Part of a small language model's weights.
Size: 22 layers, width 160, 5 heads of 32, MLP 640 SwiGLU, vocabulary 2048, 9.36M parameters.
Architecture: RMSNorm before each block, rotary positions, biases on query, key and value, tied embeddings, normalized queries and keys.
Each number is 50 + 15 x the weight over its row's rms, rounded and kept within 0 to 99. Layers, rows and columns count from 0. The size before them is the row's rms in percent of the matrix's.

# down: layer 6 MLP down (transposed), 640x160, rms 0.0637, rows 139-164, columns 120-159
# gate: layer 6 MLP gate, 640x160, rms 0.0657, rows 140-164, columns 120-159
# up: layer 6 MLP up, 640x160, rms 0.0617, rows 140-164, columns 120-159
down139 100:60 50 46 69 46 55 72 68 40 63 48 55 39 58 61 50 57 45 88 61 48 35 22 43 34 51 27 37 83 33 59 31 65 39 72 11 49 47 51 49
gate140 108:33 57 78 51 51 70 44 65 75 33 44 30 72 52 45 31 13 73 50 26 25 41 41 88 58 42 47 56 43 51 68 64 17 29 28 30 52 46 63 69
up140 108:69 51 39 51 56 40 48 64 57 57 53 65 44 59 49 40 64 32 52 49 59 67 55 49 59 65 41 41 44 54 49 51 53 56 63 20 60 47 52 53
down140 106:27 53 51 33 45 47 47 70 64 58 67 75 52 55 26 53 34 43 57 47 63 30 43 21 55 56 78 82 62 25 40 41 32 63 46 18 43 37 59 38
gate141 102:27 45 55 63 43 28 41 39 87 47 42 69 60 34 57 43 35 50 31 65 43 45 69 59 60 47 60 64 43 27 40 44 31 26 56 41 59 51 68 84
up141 098:39 41 62 39 55 25 59 69 61 59 51 38 62 42 42 55 46 39 82 34 50 37 42 29 41 30 49 67 51 75 49 53 69 31 41 61 28 72 33 25
down141 101:11 78 52 27 48 43 47 63 59 51 42 61 29 41 57 68 49 39 39 49 30 50 55 59 88 28 64 47 48 65 53 44 49 62 84 48 45 53 58 49
gate142 101:47 49 51 47 52 66 51 57 53 55 26 53 61 71 39 38 59 39 81 69 47 32 60 62 58 30 39 40 58 63 62 29 58 57 55 51 28 59 26 32
up142 102:66 64 62 56 63 44 63 25 42 59 50 68 43 54 87 28 32 67 46 41 64 74 63 58 71 52 73 61 64 65 49 39 26 47 61 54 52 56 71 50
down142 105:66 76 33 34 74 52 28 34 40 53 68 49 31 77 75 71 21 71 51 61 62 46 57 62 56 58 66 55 52 55 55 64 57 75 65 48 54 64 67 40
gate143 061:41 77 50 70 44 65 57 64 52 53 63 50 31 38 53 27 58 58 62 40 41 47 58 31 51 35 46 32 65 60 22 58 20 86 50 63 65 35 65 42
up143 063:39 48 54 81 50 45 39 46 52 81 82 43 54 49 44 47 17 37 50 45 71 60 64 44 65 51 49 57 77 55 40 33 49 60 58 10 74 46 44 68
down143 069:42 33 63 58 80 50 65 27 53 58 64 70 26 41 28 42 42 59 57 63 45 55 56 63 60 44 50 48 37 41 68 55 66 31 42 32 58 60 45 76
gate144 103:56 48 54 24 59 40 64 48 67 66 52 54 62 44 15 26 38 52 64 54 58 55 37 65 39 63 48 46 38 45 52 39 52 77 71 51 62 48 40 64
up144 099:42 76 37 25 47 48 47 58 65 71 40 46 65 56 69 55 18 27 39 60 69 45 43 69 59 44 34 61 60 24 79 67 47 53 51 83 53 45 10 37
down144 104:56 55 36 37 39 58 54 69 32 40 33 51 33 65 60 45 31 23 31 57 63 57 41 61 30 72 37 67 68 43 93 55 40 35 62 59 61 33 49 44
gate145 111:37 69 39 37 33 41 25 41 68 56 59 30 33 73 64 65 57 44 52 47 43 55 58 67 80 46 73 43 43 55 69 20 60 63 83 35 80 59 46 27
up145 105:53 29 35 36 62 48 75 23 18 51 63 57 31 54 67 66 65 71 38 33 44 73 25 24 56 58 48 29 55 58 19 37 47 69 26 60 53 41 46 66
down145 105:60 62 30 69 54 62 46 47 51 52 61 28 37 53 57 59 75 65 22 44 25 62 89 59 55 53 57 63 59 54 34 33 41 56 72 48 42 60 46 48
gate146 092:28 47 44 61 58 37 56 28 33 33 57 52 42 52 50 38 64 75 79 26 75 51 45 28 57 54 68 74 34 36 36 38 34 32 29 73 48 45 61 64
up146 090:49 32 67 45 56 75 19 63 38 46 75 26 53 56 33 66 46 57 78 50 47 70 48 24 66 67 56 46 57 66 35 71 51 19 35 45 49 34 47 73
down146 091:79 59 68 53 47 53 65 50 39 64 53 50 70 76 56 62 62 51 57 73 37 57 35 78 50 49 46 62 44 41 49 70 54 53 32 35 37 26 51 69
gate147 109:56 48 55 68 41 37 30 71 37 58 72 54 17 61 62 52 52 73 48 44 46 72 39 32 39 84 63 48 43 53 44 57 53 41 62 54 33 51 65 66
up147 105:63 39 59 05 58 70 66 33 64 38 22 40 57 37 72 37 45 52 62 43 50 66 37 50 71 60 46 52 45 54 60 50 55 39 22 53 22 58 37 42
down147 104:72 55 67 37 63 74 39 93 61 20 34 56 60 49 47 57 67 51 74 51 30 22 40 70 20 40 39 28 39 78 53 38 53 46 33 46 58 47 40 52
gate148 097:60 48 51 52 46 40 24 59 48 47 88 32 58 68 59 59 57 51 43 39 55 78 50 74 38 41 72 62 44 43 32 45 67 46 43 53 57 24 42 29
up148 101:28 40 52 46 32 25 49 53 41 32 48 55 63 70 48 33 46 57 36 78 26 50 60 57 45 46 39 68 68 43 63 43 52 48 85 44 42 80 54 36
down148 091:69 48 79 55 57 51 50 22 71 47 51 58 28 64 43 51 53 42 34 46 43 26 41 61 50 59 42 54 32 31 47 54 41 42 45 45 50 55 60 60
gate149 098:50 58 46 59 33 22 36 56 27 45 71 58 49 40 54 85 71 60 43 74 36 44 65 46 63 77 51 62 63 45 74 39 32 41 49 63 59 63 21 37
up149 106:30 33 88 74 51 68 56 43 41 54 50 22 35 50 67 53 46 28 67 63 47 62 82 54 42 65 63 61 47 43 41 78 72 43 58 44 43 44 43 69
down149 099:50 44 67 43 64 39 39 45 40 53 52 24 92 44 49 33 12 34 59 57 49 43 39 75 73 56 69 34 39 38 41 66 52 47 33 58 52 56 62 79
gate150 108:54 68 56 43 52 19 48 46 60 36 34 65 20 48 63 52 60 70 61 50 30 36 67 49 20 48 75 52 45 55 50 25 65 43 43 34 51 57 21 59
up150 104:37 63 43 69 51 45 66 57 60 67 40 72 59 46 57 87 34 24 51 52 66 60 36 34 66 59 33 41 52 40 52 46 46 43 49 47 47 61 41 67
down150 103:63 47 50 34 57 55 43 43 67 61 45 31 63 42 75 70 57 61 40 46 50 35 64 41 59 63 41 52 46 25 08 62 62 44 57 42 38 55 51 50
gate151 088:40 73 32 46 35 51 45 84 52 31 31 49 44 56 52 72 97 80 60 59 47 37 57 76 39 37 63 51 35 43 59 70 40 24 56 40 44 77 59 40
up151 094:37 60 46 72 55 45 36 34 35 35 87 54 48 54 40 51 66 25 41 76 28 43 59 52 41 67 19 76 72 60 19 80 60 66 93 54 42 75 35 37
down151 096:61 56 46 60 45 26 60 33 25 30 88 61 44 51 69 35 52 31 55 60 43 45 55 63 51 75 26 52 60 46 54 51 56 59 47 62 44 45 49 58
gate152 110:71 69 64 63 50 44 88 80 55 48 36 58 44 59 51 59 93 34 30 38 63 61 84 52 41 53 44 46 41 24 45 66 74 25 65 72 77 47 26 60
up152 105:53 44 08 29 44 34 44 82 35 43 60 34 52 55 73 41 27 31 75 15 27 52 63 26 51 25 58 15 69 34 49 51 21 44 38 50 56 24 52 48
down152 101:25 57 43 30 61 25 48 01 59 52 43 49 49 54 37 25 47 56 69 65 58 39 44 45 51 29 69 45 35 68 74 83 73 58 45 51 25 43 61 30
gate153 126:55 58 38 65 59 39 59 59 48 53 62 45 34 45 24 50 13 49 51 76 37 41 54 20 43 82 35 54 32 76 43 27 48 59 60 66 69 49 74 60
up153 129:61 66 31 29 73 53 43 76 50 51 75 18 76 60 15 64 51 47 37 40 47 36 36 39 55 36 39 48 44 23 62 63 59 46 14 82 62 28 62 31
down153 117:71 32 63 53 39 37 40 47 69 47 49 49 76 45 57 68 64 61 41 46 50 61 45 53 43 80 46 39 37 41 45 36 31 32 00 56 53 09 48 39
gate154 109:27 45 51 54 45 41 61 47 31 49 62 47 65 57 72 67 64 47 54 48 45 62 58 50 74 63 49 26 32 36 45 49 41 20 52 58 50 63 61 60
up154 108:62 66 42 83 48 59 57 54 44 49 65 46 29 31 59 41 65 42 30 44 18 52 58 52 60 61 34 69 27 32 58 49 52 38 62 67 36 53 59 41
down154 104:37 52 53 59 71 63 34 38 47 37 31 62 13 67 65 47 39 56 36 52 18 70 38 49 64 48 24 42 44 61 65 45 54 30 56 75 26 61 71 59
gate155 071:44 24 34 67 33 77 53 11 43 48 41 70 61 59 28 41 54 39 17 58 39 38 31 90 47 43 49 79 40 50 49 42 25 40 56 48 49 41 51 36
up155 077:35 57 49 49 56 43 63 76 69 62 41 05 42 37 41 50 58 58 59 51 28 26 61 52 38 49 36 64 61 62 73 42 55 56 50 62 55 49 43 71
down155 084:42 52 60 60 37 52 37 50 53 59 45 37 53 39 41 67 37 48 46 54 50 54 40 64 61 79 61 27 35 31 47 49 54 35 69 74 40 68 57 57
gate156 109:46 43 58 57 43 76 56 53 65 66 64 36 62 71 61 78 60 57 72 30 30 54 51 27 43 43 80 35 56 54 18 65 53 47 55 59 33 56 51 45
up156 100:50 41 65 48 48 47 52 46 35 47 43 76 42 19 68 56 38 58 37 83 61 44 62 58 66 86 28 44 39 33 52 57 40 43 60 68 49 44 42 49
down156 103:44 27 55 22 58 74 63 67 44 81 42 61 50 23 32 56 25 67 02 57 48 41 64 58 28 55 30 24 48 47 80 38 85 33 59 55 39 36 45 49
gate157 099:33 52 41 40 48 31 40 30 66 51 41 60 59 29 60 71 58 29 62 63 59 21 69 55 44 68 61 95 84 31 28 37 76 44 35 37 73 64 52 35
up157 099:22 66 72 54 27 72 50 34 54 64 85 61 51 89 56 56 49 39 54 47 38 83 58 64 66 47 44 53 25 65 56 52 25 54 59 37 42 83 76 44
down157 101:53 45 90 57 42 42 66 24 51 28 54 48 56 47 50 39 54 35 48 44 68 49 49 66 77 54 49 57 68 56 40 51 53 36 29 49 70 70 62 46
gate158 108:34 88 47 42 54 41 61 30 72 30 40 39 56 57 40 91 48 35 45 34 30 35 58 43 63 65 61 38 41 39 68 77 77 63 51 28 34 33 46 60
up158 097:13 56 59 24 62 53 40 60 69 37 40 32 61 55 29 56 44 49 40 53 29 43 64 48 35 51 45 64 66 47 70 40 50 62 52 98 53 46 49 44
down158 102:30 65 77 53 63 73 74 49 32 59 70 35 40 53 57 35 65 57 60 67 41 79 65 39 43 65 72 64 60 71 33 42 74 45 60 36 60 20 41 42
gate159 081:50 35 26 49 64 57 48 44 44 56 31 63 73 50 35 39 61 70 38 64 63 41 43 46 26 16 55 32 36 46 61 57 45 44 63 42 46 45 62 56
up159 081:59 63 65 45 78 56 50 34 56 56 39 51 65 50 38 53 47 56 50 39 51 76 46 41 66 39 56 33 59 39 51 40 38 56 60 63 66 43 53 45
down159 089:61 67 41 42 81 58 57 32 51 68 55 38 46 68 61 46 62 60 71 60 27 49 55 47 71 45 56 65 45 52 44 57 57 41 76 60 63 15 26 72
gate160 101:55 48 68 55 36 57 70 59 65 25 17 79 39 50 48 57 56 51 37 44 58 38 59 41 36 38 34 51 70 46 61 56 47 55 80 36 54 68 54 58
up160 111:21 52 51 35 50 23 76 52 56 34 57 88 65 60 41 53 20 56 75 57 69 27 36 37 40 48 56 25 33 40 55 31 53 55 73 54 41 43 55 29
down160 108:28 53 47 62 48 52 83 58 88 34 65 61 77 72 51 69 58 52 78 72 56 52 49 58 42 41 69 21 40 67 48 27 55 72 84 61 32 51 68 61
gate161 102:48 65 77 53 46 55 63 48 60 44 45 58 79 39 51 44 59 41 32 43 46 48 64 61 61 36 48 38 41 49 45 41 78 56 50 66 44 69 47 50
up161 106:40 38 40 53 44 74 48 48 45 46 50 25 41 57 59 45 44 35 24 33 46 65 54 36 39 81 55 59 50 26 44 56 50 71 38 14 72 33 53 42
down161 106:54 23 56 33 46 75 42 40 22 52 38 47 33 61 60 70 64 29 53 68 61 63 56 40 64 79 65 45 33 62 51 35 31 56 43 38 85 50 53 31
gate162 097:36 61 61 36 62 56 44 55 27 46 76 31 67 64 29 45 39 36 71 40 46 33 27 49 43 36 54 33 42 54 66 68 37 65 22 49 13 18 65 42
up162 099:26 40 52 44 65 23 73 56 49 64 78 59 53 47 64 42 30 58 67 59 55 44 31 56 55 62 61 52 67 30 70 34 81 25 50 57 26 34 43 69
down162 096:49 57 41 48 77 55 61 56 46 61 17 42 42 64 72 58 46 51 62 73 51 76 31 32 64 54 71 10 52 52 36 53 37 41 64 81 79 44 60 50
gate163 104:62 46 41 44 19 38 65 62 64 49 54 28 71 75 41 44 35 42 46 61 67 28 53 31 38 26 52 22 43 33 56 50 64 21 51 43 63 33 44 85
up163 100:57 28 26 51 56 61 69 44 36 63 52 31 35 31 44 24 41 36 42 53 35 51 98 71 69 60 33 69 54 58 70 31 63 54 77 71 48 64 56 30
down163 096:54 53 22 59 37 50 46 43 69 65 38 35 71 55 79 27 53 34 31 55 43 58 60 45 23 80 51 36 72 59 42 64 73 46 56 49 52 31 53 09
gate164 094:34 36 52 36 51 46 71 58 43 54 29 60 44 56 39 48 61 47 65 65 44 34 49 72 49 48 66 37 80 44 62 41 56 46 53 50 34 34 59 57
up164 098:53 43 79 49 40 39 39 59 30 57 48 43 28 62 43 47 60 23 46 36 33 28 40 42 61 43 45 58 53 61 54 60 46 42 51 76 48 44 28 17
down164 096:63 60 31 51 43 46 57 25 36 49 68 61 64 36 54 45 57 66 39 80 53 59 15 52 47 79 51 63 25 60 59 50 13 51 43 35 50 77 52 45